config.toml
n_layer = 21
d_model = 384
n_head = 6
head_dim = 64
activation = "squared_relu"
norm_eps = 1e-06
positions = "rope"
attn_scale = 0.125
init_std_up = 0.0209
init_std_down = 0.0105
optimizer = "adamw"
lr_mult_o = 0.775
warmup_steps = 258
final_lr_fraction = 0.0
seq_len = 1024
Each number is 128 + 24 x the weight over its row's rms, rounded and kept within 0 to 255. Layers, rows and columns count from 0. Numbers have three digits each. The size before them is the row's rms in percent of the matrix's.

# layer 9 MLP down (transposed), 1536x384, rms 0.0504, rows 117-322, columns 224-255
096:120128143103134146127130107159073135132137078198158115151144144128104134088089110149153139113120
116:101139152163122136127122113149135138136134149141148111119105158083137119120106095136148103113134
092:071119115126144135157111108117145133115104130145142154108115145117115140144105158149142098104141
098:117158088123131128090138125134102122168079109159166129151158133114123122150143104127073140197189
105:144107091111087108121142145148107073110135089164175148122144164174120088127184125133157132111133
095:071143143170114141137119145116116142101140183118115134136145116172094124123111114150126113106128
098:076143121147150146123087123125132147120101128135101138118153130141143135108127125093122112149094
096:115134145171133133142123143089134138121137122139116155111118122191107108098093116117153128140096
097:119089100135154124084144157104110157131103132122133126121080192137120146141115149146090139094128
111:131105132129109133128172107104136123124102138130114122105115122135129103108102149122094118123154
112:152183161102047116112136144111142119123114111180141131145107099109122116077130120097141128120106
096:142104137111087079146149149109157090121103158157111106112129173144139145104120137112106092112110
099:155125136125125145163155129134160137142142119128142160130095115120111135150114080136075124131198
093:155153118190126143145167120151098139138151086117162104120141173126143104124106120136129130120135
092:088154148139159133162122112134119090111130099092136147125111107143139168149107096136139087145125
116:103118166154123138121114124123124112135134148110145123149134107137130141141136144155104079127109
102:175099117166162139140127134148142094113143164146144132108136162116120132157164128127135129159117
102:110156080143134126152102149134114075133172139127126142165154131169138095138107138101184150155121
099:076187117112193113159128111111123131111130125147096106190144115109139127158064170119135125119166
096:076157075155132137140117107147104123140144127134150113125140144177111107126144118135129134124124
104:079118106078117130129122123118108138168134106142136112159162130147118070167094095093154120140158
122:126117162165100145141102137128145125123109118149134140144131121106115148120119113126120107083103
102:045153141106130145118141131132116112088122149113159142138088107118113092121142106110111110119149
095:110106094133110120123124117121120162110120143122150126128148113118131098116102115167148112122094
103:056101152130105100159176170128144102074112123148110112112170121103167073101141118131132101140169
111:103095190098130152119184121148189166142158135134121103136121114073121111139165108118152119094180
096:117138093155121138141133153111119162177150097149136154115126133146120086114153135129110097111154
104:111133154157075119083129136102146129099136140080125152110099108133192149143149154082112154132078
112:091127145114136125127135102133116142120124121120129118104121132126123149156135108148135157117091
037:130159121139118131147124078095118179112137161139086113130088118096120141109114131134145123078133
097:088153127147113123214131137093132127147164130162110172124090121130108107099100089116133139166101
098:097112177141153117135111121122126117115125088113142103104119133154116134119124157154139151127139
091:082128090145096096116112135182122135126121188102126131139168073156153094143077112136118128137149
101:098114171131101126173162114125154110110107099115100115138107126124106132096135122108106135126150
107:151131160130133152136102088145105094149127154130175124135108160088117121103100087146116133120127
099:106133132172136152151114155179125117160157122139112143062088142138093109108112123088143138119158
090:112085165124164108163121106120120147134131136146117108104145165108156135110145107131103139150093
097:114106167104113148153109137142114109105137126127187091177163092117130128101128123143133107144098
098:120106129121130088156112145065133130131131066122128112143165134123148110144148145142160112146152
099:146158101166163105141136151153147141140188137115104140153187107144116092130137098089116136091133
106:109109141113106139143119139127112129088138141107116120138110116117138101117098134101150105157139
098:126171098098140074128114158108109112132144140150102100160071115103162146107166145098157128118166
098:138074105113121107125158185115107112110095137125107088124123100144117160128134164137120111084151
103:103138154155125106130108181144139123124132130134103133120159122146073111109116136125152147158126
100:140156091150162091180139126193106161150112113097121170121128152114085087114143175152099100134107
024:186162111150115082154121104116134091122138118179139122103125184149168166134122130136141133131128
101:123116086128094169151095155150122130131115149151106115123115138124094150152171113168176119157131
097:126116100159118143153069130073098076126131124134134113172112125164131111148141138136141128140123
106:151119154155089138108129120152093091107108110105124143107162136110108124138158104063101099151132
098:117076107168142130112082136101110106127154135157117116137110145122144132095152142168180157144146
104:085157147130126190114136120122124148107103138100127155146080135129113140096126148113122130125112
102:104177111138135179145144106146138163121109124200141140102143140142150144130152086113115155106123
089:169142119096131106146137160128151108114100069133143108184142141150149135157134112116106126102136
095:085154154158122130150110100127134122152148112172139145119104168162112096105101158149145134115135
102:058116152116096126131146107141143140125088099137129140113136088138111134135162162103139157102137
098:087161105122107147144160150160148136115134168137145115144107114115123148122145139112108128132151
100:090084124123134132110112168104120110075115166086107152148104098111137090105127134112147138161147
096:153162116110112150147129146135124123114082119116154110122109119145108115137088135155142146102117
093:146146113128115134147162156117136146142106130110108136149124186152140105144146142114129176070132
099:129131163110104127088186119138151143106132135112107156072145123113085139144093141142126135110095
100:127140168162131077138146120117146129135139147147180118116120174141104136109180124119132123155123
105:061118114142119128151125131115151173134159116088153157145159156159160148126124148118122155140096
102:148174123114159132147101103124144163117157088154156154127104141139113144107071125139164147086126
099:090104093103172153111110134118142134128126125113141105185092100163144141118152125144135134099091
093:110118122144111135125112170130119133085145132120095121100112120131161155119118164154126129139157
100:169159106153120107149139109138086078104166147185111151122115131106123166161138154173139160138113
098:093092118148086134130139135089150134113117168158146092109133166109106153117152131111096131080136
103:134143110180129125162117122166135092169173129140133096144150169111152155131096142097109137142122
099:112124123110119136137114107067147120139109140126129077152140128159124113129078105129124150098161
086:104148112115112135160105105125147121172113173133147083111125116096150131105094131110162119109134
105:139168090130153127109084184147163121140128094150109129114116106125162091137122135109113171125138
099:105135136169185158137123137109115182123103130096147175133133090152164141130121107131091106107107
112:119092135098130126078137145123113160088131149134089101113128144118157092122132129135131119122163
093:121109080144174139098111137133145153135147134187131143136140109130102102128124143099099152143135
103:133136097098144142151141125164105099104110109130140130151131118114123142132097141110116110152177
099:110119168105084106150106107117135123145127122096125162136130158094159142173121111154153151160118
104:145123149130136168137140134101099152143153154162148118142106138154143126123110160127128119107120
114:105137145112102117161163108144141140123128146144101131116122143108140111118143134135104113129103
100:143093101143132126131153149112096149130188047107106087121124143174126133140113132139117136115155
094:106171197175102076128103161125144123148132097100117107135149094109105154140137115085164106106119
096:121170121109133101151129117091191133165141150084106139133122124155109166135114128116155142090101
098:109117173077131085095115090118132121109153101140150086132136157130121110116185173127104134101124
094:137177100131123108114161085176107157124103095159177122110120124122123108111147105112111136140127
101:138134139107083104124123144169112113101117132099156147111146093124133085115093157122116118143134
096:060143155154134156120074149124117156136142086152129100135147129155160082115131115143122150141136
045:104114166161147122132109113130149108127125094169096096123095148161139127119185110134125162153141
096:143064147120065100118110107138170158105133111144135126145111134134116152139132161162114156105121
104:101118156109117162159143155201129136147159108124126127116117126085135151140136106112154117123133
098:130125129183155087117102119105097170148132151122135172122090135135111168103145105131119115115093
099:100096148112128101100158130128143135127122149102175152180142126112177126119173119141153122139141
106:152148102125125134100115171119122101131143114122127143101141108116155128161111141139144143164141
087:186124142163107166151134123144167077102125112108157165157124156128086107110103081145097131104137
093:132111109113135119150118113123113155129138123123126137106170122142114153139085089171111103133093
093:000130174149114076086099125087153135096078143104084147127149118109145143097118104163138133118115
100:072152073165189128133115199080157134129128109120114123116133145107147120107143152080127139083132
096:132089156146103131158138117186158103114027090100170146117116143101083085095145125129109109142106
095:145101160136120154160154182147150127107125140159149153134134162106078118130133112145129128143144
111:141116117113081140118138168148151104137138164138118123110142118118155122137115124162127118117145
099:129078120119117122081128089114089158135074141106134151132170152107147139109083152118141111085107
097:109107143144144143142133148119088096152122102098130089122123110111138124136168101071126127101107
021:141159086065170118133161156103135111072211101117084192141162108104156140117127102107100117197158
099:137116131152087146162127092140104142096120127162131106117114178129159148172137125130132164171124
101:152140145146106152111128148118114113135112148157166123140130133148113120125103132124115116144141
103:140151129120109087192135134134149142133127143123128172146134167168115134142089131145118141169113
099:124137176135135110111107104135129103183123112099136154148125117107129128128104117150118128155167
094:068137099122137167069114116154101116128156104105132089120134093136125129115142168098121155105152
099:128150116104114133115152148198126113149138106143107123151110102114124110120111096122143180102134
102:155134164181124130130132110134101169100161134111148140111131087160125130174108096123108112121086
107:126158140080114172157125119134145182136124113142120155155123182119121119164159118146108159166125
100:085145099118104126084136120148154127128164149145153128144147121130163172149094106156140093136102
109:108127132111120127106134142122121146103147082125155123125123130133147124118103107100123132114147
115:093150130146152156112121131114116118127136147135120124146119131146123116132117107135090190152133
090:094149098121120131163126123142100130141145103110124149120151143125120129096109117115140124128106
102:120143134152175145117155129121101110106166138133152147134078121093182107147108131137183144144121
106:145144117143141144101136128157102137153136124136131138143124102107123095138116153152134155121107
105:136151142117143123205103151130159125128108124097144150127113101133150150110168132103118128125127
098:143158113155158104124106124165123152131054107123096181131107107075158128136113136157155149129123
096:113114150119136090173114142104145186137149144131111152149154131067137165167138127108117170132120
049:086150118095113141108162110102114144108145142156103115167134172152134113105158122092128151134157
092:135147118116137133131142153144152174125102118127126114103145132164137103121185142110127116115140
103:127091122097128138142120154088094150130086117090110177129124143119104134138119144144105109116117
099:069136147126064108136146117116160132085136101115100110135127178124113132120127115130158184136111
095:133110092116103099110107160140104079150120141152125121131076170083109102161139111096107133143095
115:104134165149147163149143141139129120136091130144133128081133101144149069114125138172109154123124
099:128140187114114166123106128137124143119094106123119128143117108118145133199117092106123155161116
098:113092165159158144153135161139111101106103130152080131104125134119130177114110132088169131151148
094:124171113139147166127109147108135135131099151128150173114131161152139109159139129187093135108092
100:111120157150147120129155144156138117128107117124100138128123111149108141136066120119137165106109
094:127079101144140083167117130105156118144102162083110109151136131169076123120132078093145145104113
103:163153118159148077107168163150098123141146132119117156099192162131092171147159081150070140158094
109:154125123125091118108071093149094108100162164148165206120143109130158152159139123108128134123113
101:078070142138149132105081138119084122131152094146153106134127138077112122143143123113112150124151
101:113113094113163125117121159136119130159101122152111126155127111114094105122149125139131080134150
096:118090179101133099094125139113123146110131143157108122120100130155125161161164123167117155128131
091:145089148142145173187126157145113145107128154123170102085112111071107137169126148126158132116135
104:133175122159139139115128154133131127131119110157144134103130144138100178144079107104144109132139
123:092127139136143128129116101156121146143134128140135130115128133118125125122136130121154083123106
099:076119157109156121091152141102157138130113132141112124149109118138138177119099125102096105117117
105:115139107160132136101123131130163124082159121137131149183127150114137135111128126151115114134109
109:135161140103149133150153111115153174147147124135144100138098092122125131163120138149106104103123
097:130117135112149192151109128099134143138161108110122167133161159099139142123158116110156141114124
102:117095129123079151163112151126130149127145136123161148121119137103110119114121118115129130138154
102:140139149113150094146143144107158114136134074093134097164140110112132112063084135171142120148116
094:128081122084070124141130163151133154171111146100115110122117126120108157136129134110135106113099
100:149145121163159111122074193150109127067111179159178130118136128103124121112136114113114142176159
100:092117130096115114153139082121116119097138171142119162132118112114106153149099118082138111112125
095:136134139185136119119166122083090138091142140146092122113107146111149165144137168141114155102155
110:119118137114118133161139171101097128107140141114161121083157117115138128112130132150121134105113
087:140143139083129124121210125123087112109150118098103125129119150093146179109125122147132144124159
098:117114165133096154134127117121180141159132148164150116147072170120106124115095113158141154090149
101:169173130125124130145102085116113092150112122149159140093103150126141106115094148155098104123086
100:107136138142140170102132134137104164145079107147131113070139121120081107142133138094149120129098
102:097142132119068137118099173111113126098111124084120153079133119157082128137117162173173153154151
086:066143080095103128104095186128114122106108133117111126102121181171159103109101128142133140129128
144:133132142131121129111135140133131121112127139123131115134139108125134143126128117128128082124113
103:143157118165141130150141103127108104123149135136081123135155155150097147093139134148152124097195
097:060112152126124108130117152139154147127079108127114145150140132116111165135127084150116132096174
083:070152148176141157088165156133147080138108131137094130135142115155140106109121125151122125127114
101:144096119127121120140131106121122098162091117157139140139102123127117110122144117151139157121107
100:102107127130115103128141160142126141117098137152124126121128097134154111122133105130135162117152
101:132125127107105113110123165100157105107181137151116151159126139131138127082107120116103116126107
095:140134115109124128128130134145094127109102151139099113180149178100121140116124121182137098153098
100:119099108111136144134102127136127109156081115162109120135127109102110131119144106146137094124148
108:134135157121107142137117097136149152122110148116118105136103129137129143139129150110116128112141
094:104145126136134088099151211131178143104089172089129165094162099105102128135128160124120107143093
094:080154097088111096125134150086165161118066075100087145138124129121162123154163148122126094156102
105:048116101136127111133125134141143156088149155110078114121130135083159117116122122108143127162145
101:163153122160107105117101115140123128146151111139135114134145116146141099143146121105117125099142
104:124086095158113161132142074079137152126160145116114077160119130122153088102157110126107122116104
105:106120133086090117131154152158145122136151142121109125101162143107126137167139131108147141055105
103:120153147102143097117103085152130112115115110151161108117122076098117151152163137117146103166126
099:119151096101093174150138166156144131082152148142136130131146129121134144107151099135120088106168
097:093145145110101097118099129120146115075131116146106107134095126118133107086142124137145113128184
104:097128112121112177187115142125134178129121096114136151100090138157141111140153109107128161094081
102:100126156099127163142128108131135141118112093138111103120170136174095140125138167124151105069138
099:143093155111119145103158151096116143132121166120137071110120150130123149128115117093128119096177
093:165146112107108125081137153114131126150123117159209107136163153101155146143170147130130128076118
103:099132116142170123151132126109131146137167142088146151140175101139114179133154105148119138119112
099:113079144136118168153124134123081145112126120152162135108152148111125145072136142193113094172101
096:141104113128108092135140144134149146109061122155118107137162122159140150095106086101098081153145
097:163091089105150107139105154136110129069122096124137147130131108120134115160101150132137131120093
099:098129106115124127118119140082123151088138146144113080120138102136171176126091143161133155180147
104:051140126124122142104149108115137114116093144100113147094116165090132180144121125104109182160110
104:134124102120100106123106132161142116116123153097151134124139138104147114126163107098128146127113
102:189110126121126103119101175123181092059156135083168123109058135168163133144118157138094125115123
093:143099139143135136125151112135121126174141139172093127146101115102112113133161107133151151126177
090:128070119139144147131137148117152123123146152177133127133133114138148167117138136102112139121154
106:134140113124099113130184117118126093122120124131145098127098132126091124141134130131089128112113
094:129134112173083096111122122115130118145107145128113075109132124118122139105129103112068143097104
094:144134160142126114140136093137111066118120112123100150151136130116144176165142171136112116125060
109:124092147152114120151161120119126153136135151139126128071104139084117142132122108125127158115135
096:101083101132086112097157143153152117110049138110153169138107151151137130147075117118094152146167
108:161154178129111163121161140152173107129148168147145091095141116114124118129166138122108087153122
098:098190092139108139124099153147097147133133120182130110127139142129112102131165136145165106188127
116:136137150116126108166149102147084111090143140119131164108132117123117133098161135112133089136113
108:159142116165161146132161106130163126107135172110119120124143147135089060121183155117135136137160
093:162125152142130156179125154100102111116161139125123156160145105119136138147140093166119116168120
101:073116114104106176127169104116126188118133131130131162095124098164176102097103150110131143127140
094:084121110139156141165098162098088100166151143088108152124138147146116137129116131131135157143126
109:093130111110151153127125094079118114071096097113087158148120123108125095108133160136120139076129
099:135119098110095118129176129164157123131145145110138114144148089158162121145119151132133103128139
096:136153123118143121112118150111132125136139133146117135118103122144124162181129131166132096171132
102:099104124124110131137118132161140151107098117125131118125126086133145148080147112195103110155114
097:123127153148132139115100141104115171089127151130165113110091162107113123079145112106103167127174
100:144115123144130169140126138112187128118159163105110116144104111090104149107145139137117155101110
094:084111167132127120158152089143174114116125145102125125093138157097130143152132131147169108126150
# layer 9 MLP up, 1536x384, rms 0.0519, rows 118-322, columns 224-255
091:146142116110115130125126132143128130144079127137136129112130104145133141102138133119182122137145
092:117095142120126121113075130155072133182097107133107128151157131116065145092140128110127127145140
097:158144088095152115140112131143128104142106134104154159093130147131099119122122169095102114144105
107:137117114161134104143130125120107070124073121129144145164147139109095142141066129136115176129114
103:158098140108141139141100109110129136143124091186147145128150135138095096159088138062119145178120
101:133099106143124147082127125115142099155102146165142155138144155103098115086172104113118087140149
103:128147128131102145143107121115103120124134094115140108147134134123119161117157129149140117112064
097:131091108088132108129130072134099133144095139201107146109127142097076095092170111116123104104137
113:131114101159075145148142148121102080133123160120106113121135122099132123131118122099124110140104
113:152104118097118167119142093139108170120104122139113111128156151093096102120095106156129136108140
097:145120164163125151107084114127132123124106118115100078095123147129122106095137173160138100104131
107:148104118137112094151161129183115168149147100119109149132125124120134146130131120131163131180101
101:129101134110102103144135125180130122123133126140092139137152117115109161140112129081147132139138
092:113123139096132124113128149136144112129176135108100135150145141131126106099124103140133117149143
096:125132101091120142103150146156184120116136126131148140092196154101130102119164152123117140119147
103:137119141093106116121146158140163086105101090097115147132109114103144098105098127145115110127141
101:114152130125128161114145128123127126085140119152096121095147100149135172115092130161136109155113
098:135129116160115119093098164187157138136146144127124120137118128118189125125110091111176120113133
099:118118150126132137102092124108132176136144149094060100128138100148124133063121106108125107136144
104:131099120140104125084139151110126100140129161149114145117135122137163136149098134099143134095118
096:133135164121096137095144138198157157130114150116137146096127098113115101136150154113127100176115
103:126115159124095155114131086146157132092140119136121147130148134123140118124151182164136113178146
103:152126129131112138145136167104090133162110090143118200160164110136152114133126115144067069120110
101:123150136114145101126201121111105135115089120113095160067098107117149152122146098120118149152116
109:141120176157160150170156144180114084157140143076124136096155128124114090119181081161113138117115
099:148120139174154133145144123172150119135118150103155116112140103095096101122139111115153148138130
106:158129128108155139152130129164145129100102157082106122142114105119129100114140170115097123110109
097:137139104147159166133134135137140108103124115111116131139115113095101187120132103122171127104089
040:176150127123117145146128124156107112124111135141067153130159116114124138067126120152155144152110
109:137125101135119130106115147114075167150129129140137102162131094135118140110096096136157144129086
100:174128083140131130136143119119094109132119162144102167138128118146131140122149177105121124118106
095:142057092151134089163145145140119155135152135109086133072106143137138117102136101131152115124127
099:138161122092120119088094164130126145147115133152099124121115118102107091121120157128118143148115
103:138110151117161117103136120097105152110126150113111127131169105134103151102113102153119097114136
111:122136158127108122146069096125107117122116146119133149102141100103152133126119091122099140133119
091:148146077157155138144108132122109111140154176143125148119130123153107192134139128085133132143149
103:149140106135147181103150133162128134140130156138101121148135139100125112131106096104121144098086
104:132094105097144104081133137093141132126132152123141125131125132108125108123155100148111103156100
107:134130138125178108088170120166107116130111135134137143099146136096124142152078127111141142119096
092:128122105103117156104127131182104091130114164153094127130136129125108164141135093146153120135055
104:141116093113151116134105116090131101108122188153122127140130135106137111074096093145152107146121
102:149131141110126152077122115136137172128133118110109122153145136083134078161125082091100118103114
099:134114128118141079126134102103184086166124109121136138114135073117072120144089089178141113129090
105:131137132094120159075145158152142147103138095103119146139134097119110116133132103111106160153128
031:176104114117098121120121116087149123155130131125113162111171106115122097096158146098124140134117
109:153119067136111100110138174124145069134135147120133135127151132102115105120110138090148118127116
100:129139084116151123119146160140138152112108135113092081141112158095142097079125083074110124116122
096:158103120150179081112155062130092127136130126105113188110151102105144112106123151156143101124118
101:157118103102103129108155133170106124111126139168131170157117158077109134125168135129103181070115
100:114089124102123091144122139122128176105090143124134137083166110131150137111127160128127153098105
104:123104126146121151081125110125162137117095132125108125124115113113125100117135110094113132123124
103:157109129098138167101089112145126137177069105132080121185121108130098131105113088097120135117111
096:141145117098093114117138103096126153119128182116123097084130145125103160146118140137096134167125
095:133155130095096093117125100145108116079093124133130157129138153138158115111112132153159104152070
105:155131107123126138128142112175106110110138142129125147148169141103106108127139115145093123117086
097:152094140163156141131135103141114144121105144117117161114124101121124090070134166133129119140129
103:130102142112135155144123123114082117164134141122110108138140188077156162100115097105059147150118
094:142157106128155109127103149147114169080139128125082141109123113116134157126161131131142134117152
105:157130137162079132140143119147109098129065161104080137104128111094132112126177141164132131166129
105:123132134110089123116099126136173139119142152135134113123164135132090143131109064162149144106130
110:151117140137101138114141145152102117147130137107130110129140151122081130108143099122127119149096
110:145162125135116129122109111135119126126132100112126154163138130103091170133110152103130121147074
108:143140120152144147127142149115125106098131125134137133158197136116091106108114118104099100135132
093:138105131078115118148159100158131133154153099150091122108111125115090080140147117136114120162121
100:141139126139148142126121158099107105127115117113135131170129116078132138126114122130116116116100
100:145132155121090099115127132134112143100140142124148147143108093124129094123089091113182138105122
104:127138166157096142107096151131080146069162108134165112184145160109180119125105149135151135124134
109:157120132167138130144122136181135100153116129148135116132177106143088134132085131121111121149156
089:117137120125137123111138106139108152096138103109122173110138107131096061140151113116123132130145
105:150116117135173161136104121095124152107114125141116150127119133128109145120139114128156105152165
100:150107112105120130109147125111123170125123111071133135120111141086133174100105121113124152178144
124:156094139123151118122130126128085128166088105116104166088180125098168175101169151120131150094118
097:141116122146145143074102133101156100178131110128138136125137118096111152122132106105088151095108
106:153122151119114130140127105188132173161129134167113119133108158092143133093151125123132082124151
096:135105123168142139139118122117110120105118134160097145131154140116053169139161123160121141151078
105:137152181147086142116121126178134137126122139087148126115135121130154096111122122127137120118149
097:131130144147161123093165113178115136146108133099104150126099138124156150136126140126144111122107
104:149092117163139154149079133150102116163099135176094134133147135119088156129096147143140129137160
097:131113138074135186121112116160152153140117134133139143111174127108157182131152091133156144095106
101:145095127166139183084166133182177116197133142163101131108163121116138088117132104088154182153133
098:135120149125154157154135142113131140118141136106113143115206103129148169107147093157156115109093
101:153133121145162167098100122137134156133098117129118130129144090118118135107163112150081063139125
093:135157141164127124148136156180119140114136105121110122098146124124170159110166117186131147145142
095:141143131156094114128158122160121113153145128152129139158160144111118116132111157124119106127104
047:184100119135089117141152129122111124136121142121123117134208108091102104095123146157129132149101
100:162091161138154090147127121107155134118119096132143117157177126119143120126118101124101135149113
107:171136150127100117150131099135096131162080134092096082124108145112146103099115115095109160134151
100:137122097137142127132133184112129065106126157103117141098135088141126132095181131108158113108097
099:128135158121145112158080123124122145113143150133069126155138092123121095103120156139137117126128
107:147107144152147121119153167150125139111129115136113095109173128110089160087126177131126141118098
092:126111124127161115166114136111108113149088108121116119139156104124064130109118117107166104126091
094:152092157107099113152148090106086110127150123135116150133139109136100135086135150124116118132169
105:150162109163129091111106097133135102187121195116138152126170129119129110108143096088175082135106
102:141106139099080126185142127052143125157106127084126110141160154146146119106104155100091125118118
101:175090065112130153137106117144111099099087157121102133124139157120087150088162132110135088139110
094:147146124099137106128104141159117149118135121121168118135131151073094115110092133150141091129110
107:134144111106063113140083088095122108134133143121091134085156126133140121098106153138136081121150
106:153133160137113127167172141190109150124097166189129147157130095093129134094131153067147134114081
104:140120127125155135160092096108097106133092103160167145100158130142133096084159137145143102102123
031:180100112145113122140146119110101149161116158098112117126112105090091136093120138131113163108089
102:139126138132114141126094131120131127128102142148135114069133131101119196138151097141137113145117
100:130121136105145104109096089097127138190120176130114159179137138145145162109145126170119141126104
104:141106119136142158159173089111138115147112114117134104174130142126168117121098120115163095138110
096:138140161146132100118107098107154139164144112125136167138124117088134170117151063156091119137145
104:127103154153124143113139110108097143116097112132089088154146129128110089106093177163116109163136
100:143133077115114118095087127154098116117109121101101140085130164113147105157162099142163131112108
103:130131134113107119094139136098159138148109114121136138104111141129119142131120127152158111128115
107:148053099148120146108132129138118135103087134139144148134128125122130153095146155100120172081110
109:129118143155145111144121124138139114116134128138144110122173099136177101125128132143115114140104
097:132140138171107100107126087165132146113112129146111136125117141092128106114155107133157130135117
098:121109116151131135150131121103138138166109140075098107168133155127161170133137137124149163142103
097:115114139114151155114111133144116167130140135144120093176114114122071118135158114133129106165121
105:145089109128130102131141145157137103124098133136108139126161150103124104117162139090127122098139
095:155133115125111153191112151180111129133120109131155157114146111109136105115099143133128108148110
107:136101103126131123110123107152144105152122156113107118157121118116122130077085157109148089132121
104:154153119121094115141137102162132158149125131119098111134128148136124114053076171119105136075114
095:142153143157157134117128124153082095152137111085124123090175192139166117122160128117120132160117
052:170119134136085157128128152147139158114129124143101101122162149089103134128129117111075116155092
096:139108071140124163115113164132116127147109129119142122144120117136121163132136107144152131106133
103:132129170124125136110171097109151108161127124121134140166154124124125124112123109144130099136144
096:116152089137122066129093139132130134109137145106094120097151102097144098131112135139150119114110
094:120135127131174116132149142072131138156121093158122135156143107118112154107135134150110131108154
105:147083150111135138119167086107135125138120151079145113129135106139140149099153099108090152136123
100:119124153118095129128149102138107140101147150149142126121154158102162138109154126127140145152136
103:144112125107121138146162074120100113098096143142124140187115100125112121079130087165116106109119
100:148157107090086108104146143167107135128068156131078112110112130132132180099075104140143147165083
100:130123113128113119158170124131130092122093096076135127150115094132137110114138150145117104105099
096:163132137112098131125160166143169180150083105075087126114146138152142106118118100104159129133119
104:158123110097115145126133129105151201162116173126097121125123110128140120080077074130136095091116
112:125127148132111144128139094153146112109107119136109145116140140105089115111138108105121118127139
099:152120105160103133099152103115067113062147119124112118092169175076093182132115176120142147144112
094:170143131093156163113143152123101159158114161122134135128170156124157168123140111091092113107117
097:154107055131154161150107118168128110147125115127104100135132057109133130117168112121141070165114
099:145125116155167159138154150152134111130143123130083126144141114136153150106149124127141140157152
104:175130160127123098140145127113129144108143130071117114146137146122104130141132122142124130154120
097:125134111159173098150107149128122143123141172137154103128109127101146090127115128125124132160079
102:139102135142152111093132152179155145147137148157121147126126112137130097101105112134131114131155
100:156151123159094138114108122140147120130123148171114104152157132102100127085137123131098090113133
095:149125144133134164136120186147130087148122156147127154105160118085184125106140132142102136159147
102:166133136103097129120114111188116156107123200158145104131105073112130140100101144097126138198125
111:138112117143122100142126135142200071163135122117145142138111127107143112114117168142090107107127
113:164121123128150137149102133158160125141138170097120168154125112095148143121089133151140140178117
096:134115110129099098132139168148125125117129136093116130110146113128097093134114140117129154105091
104:135116106105165150120110124160172123119134121144120171114129129146137088136141129142127104115143
103:142112176190109126092108168107087084143127169153124108133119158100108107137101127144108140155113
095:127121145125168085144126115087099083139129093086115151093137158110119120120126098136153121158128
111:134095085141113131142138126111101104133077161149093098107155139136133111120108135149136088093153
091:170120113137164124114144100130133118159091163092119094104201125109142170122145101157119119141149
100:127111108118144143121109125063144136122107131167138143136161092102109116123133143119119151135122
104:172060161128092139145159125161098126137140131172137144110130119128146114111156137139142107145103
105:158097162142108125137129125126091114103131112144147141088131131087077147135147157145163069133068
102:171140135168152109148134120126131128148113111142128138114121116124113118121120124110138123138069
094:157115166164126156164137125102177109165153106195082098111128173127100128129170138040067134101142
087:154130159176129158141146153107107114112136127156097120084132143130140106128150091110106091122133
107:162106116129117145083141118172136138119096096159120111090138147109143180145117135121137157127131
098:144092084121139173140115140153138135132114148133123116161151123108145148116135138102132094107115
095:125108052093121110146119154097133129122127159147122117103181151123135154088146186136157111155111
105:135107154113136121152126172162083117161068164141142118139170108097088161098137116132146113130133
099:137142063072122149166117129103115164162127131114126110143152138122129102133122153099134101124127
102:134143092144155120134159135154164151143153170158166167114150129088124091142111093113104148107166
096:137137092151092151109155148131121176129108146120133104098146108114128111147108155114156119126114
096:158132145133141126141111113105097101189099128155141151153175126129106111112141108104123090128111
093:121136109133138085109142115066131114085088113046108112080129096118139118131093111107118176111148
095:149106105140148109085134152152123156151127133111104099129147130127129160111123155157127132122137
096:137133111113076123137178144164117135096088121086119079144125126077157138113127061086095134122129
107:124139127146155116110157143172127113157139141090076160109160117122120136102124105113109093132091
103:153081118126093077149152099139118116127135091124136102129141129127116113107121126124101164151127
108:171061151179117115137098123088113117129095102118142156183124131139154136084157138152105137133113
096:143166140132137121128080141131128111087126122109128161118117087095114111127137134147131117122179
102:162127077143127157125097145165152137153092169107116101073101129092171123161129131129152103096122
100:145083084182157111136121147129153139143133118118114152155131113149100110127104125132157115170135
097:124115147132160127138136129082172162144131136091148153102149156145114100124132167133097157169134
104:138136137151146146163113105118132146155120142175117095142135133109118170143080148130132152159126
103:142123151152099097124174165140145089094129067138110141122139106126115128104158148087136105136122
107:124086139103078083133162122126114151166109113122139138106130175104112129091152087144124132130111
098:158125135135121144086163129107108112133136093098134134123155122103159118115115092109101128126106
111:140127146151148137102166124136133112153102148094097146120141117127113136093116093171122137097090
096:151131102153101159095157143098118135142125125146146076140115126100067135099122149085116090092126
098:146128109153078115123124111136135158123075124134081137109144137113112107120105121145123085122137
105:183132147150096125113112139168093133137112117118127157197145115068119162127113108159089121174108
107:136138167126067094124143131141125131135137162122100137110138126124100082108135149102195122115128
102:122120144087085132116093135119115116128071146105121155098129127130159175130109158109132080095139
104:175104134137117110138119130095097112133103139109104114116134135086145131111122103135136091151108
109:134128132132115093105109132154180096098135130102107128095122151119121111153078112130117141141121
099:125113144106141132103110122082138159116132153160130126123132150086159141140138104155115131140107
094:146091115116104151124093102139128182076127126127116110159128163116121173127107136147088133150095
098:151072100106120118159102145185121109154092143112106172122136184113138123136096142118162165130140
096:146066108135136117137107147118101117099070181171092185090132092129136167115096112127106148094148
095:139121149179101116106137104090137160122127095104090117131142104118076131104119139086191114140158
091:112114137124123162105097121163117119097113176126160114127133110139158094084104144150119088118150
098:142120158112124149151089112119123095113094094103105101113141162107083148124146085125172118100112
106:143114068131112151113122155113128100180109104129104143129129124118125119137096148122066112114108
098:125122145122151137136156116163130091102109113158097190128168098143140134085113155119111107083118
099:164148099113122117136140102050119147120124168122147104117133168135136081130103120143150123110122
114:153130105154115145103109116090130111099151139141111154094154142095113101132095157149138102145115
098:151141078139123099102172098131156118169133134106088138224168106111106128145134088113122091119094
106:130130152075128159113110158117091116155119132127121133124149118095148104115125128153125130109115
097:148124143130086136164074107109099082148107135092123148125136115130160170119085054162163124125107
106:120089124102143111134101156082075134117127130129079083124123116071109086131172143152143098100140
104:146103121158160161117103120094148105149117115136125149120109152126125164116066147130126130098130
094:128159114102131119154174103137106137190100087124103129122126107093123118131148116102115080125092
104:158157120155126126124143117139159119121098152161106154153161121127132143093129135125143109173128
101:136149086107075163151139109116149156101155135151135110171163095085156131107127118138099104160157
100:136122118103118157093128159148101106113114119159106139110125142126150119118105157123117133112145
094:153143113144107147136155127152127173150102146101160121089131117098095138135132118153080137112132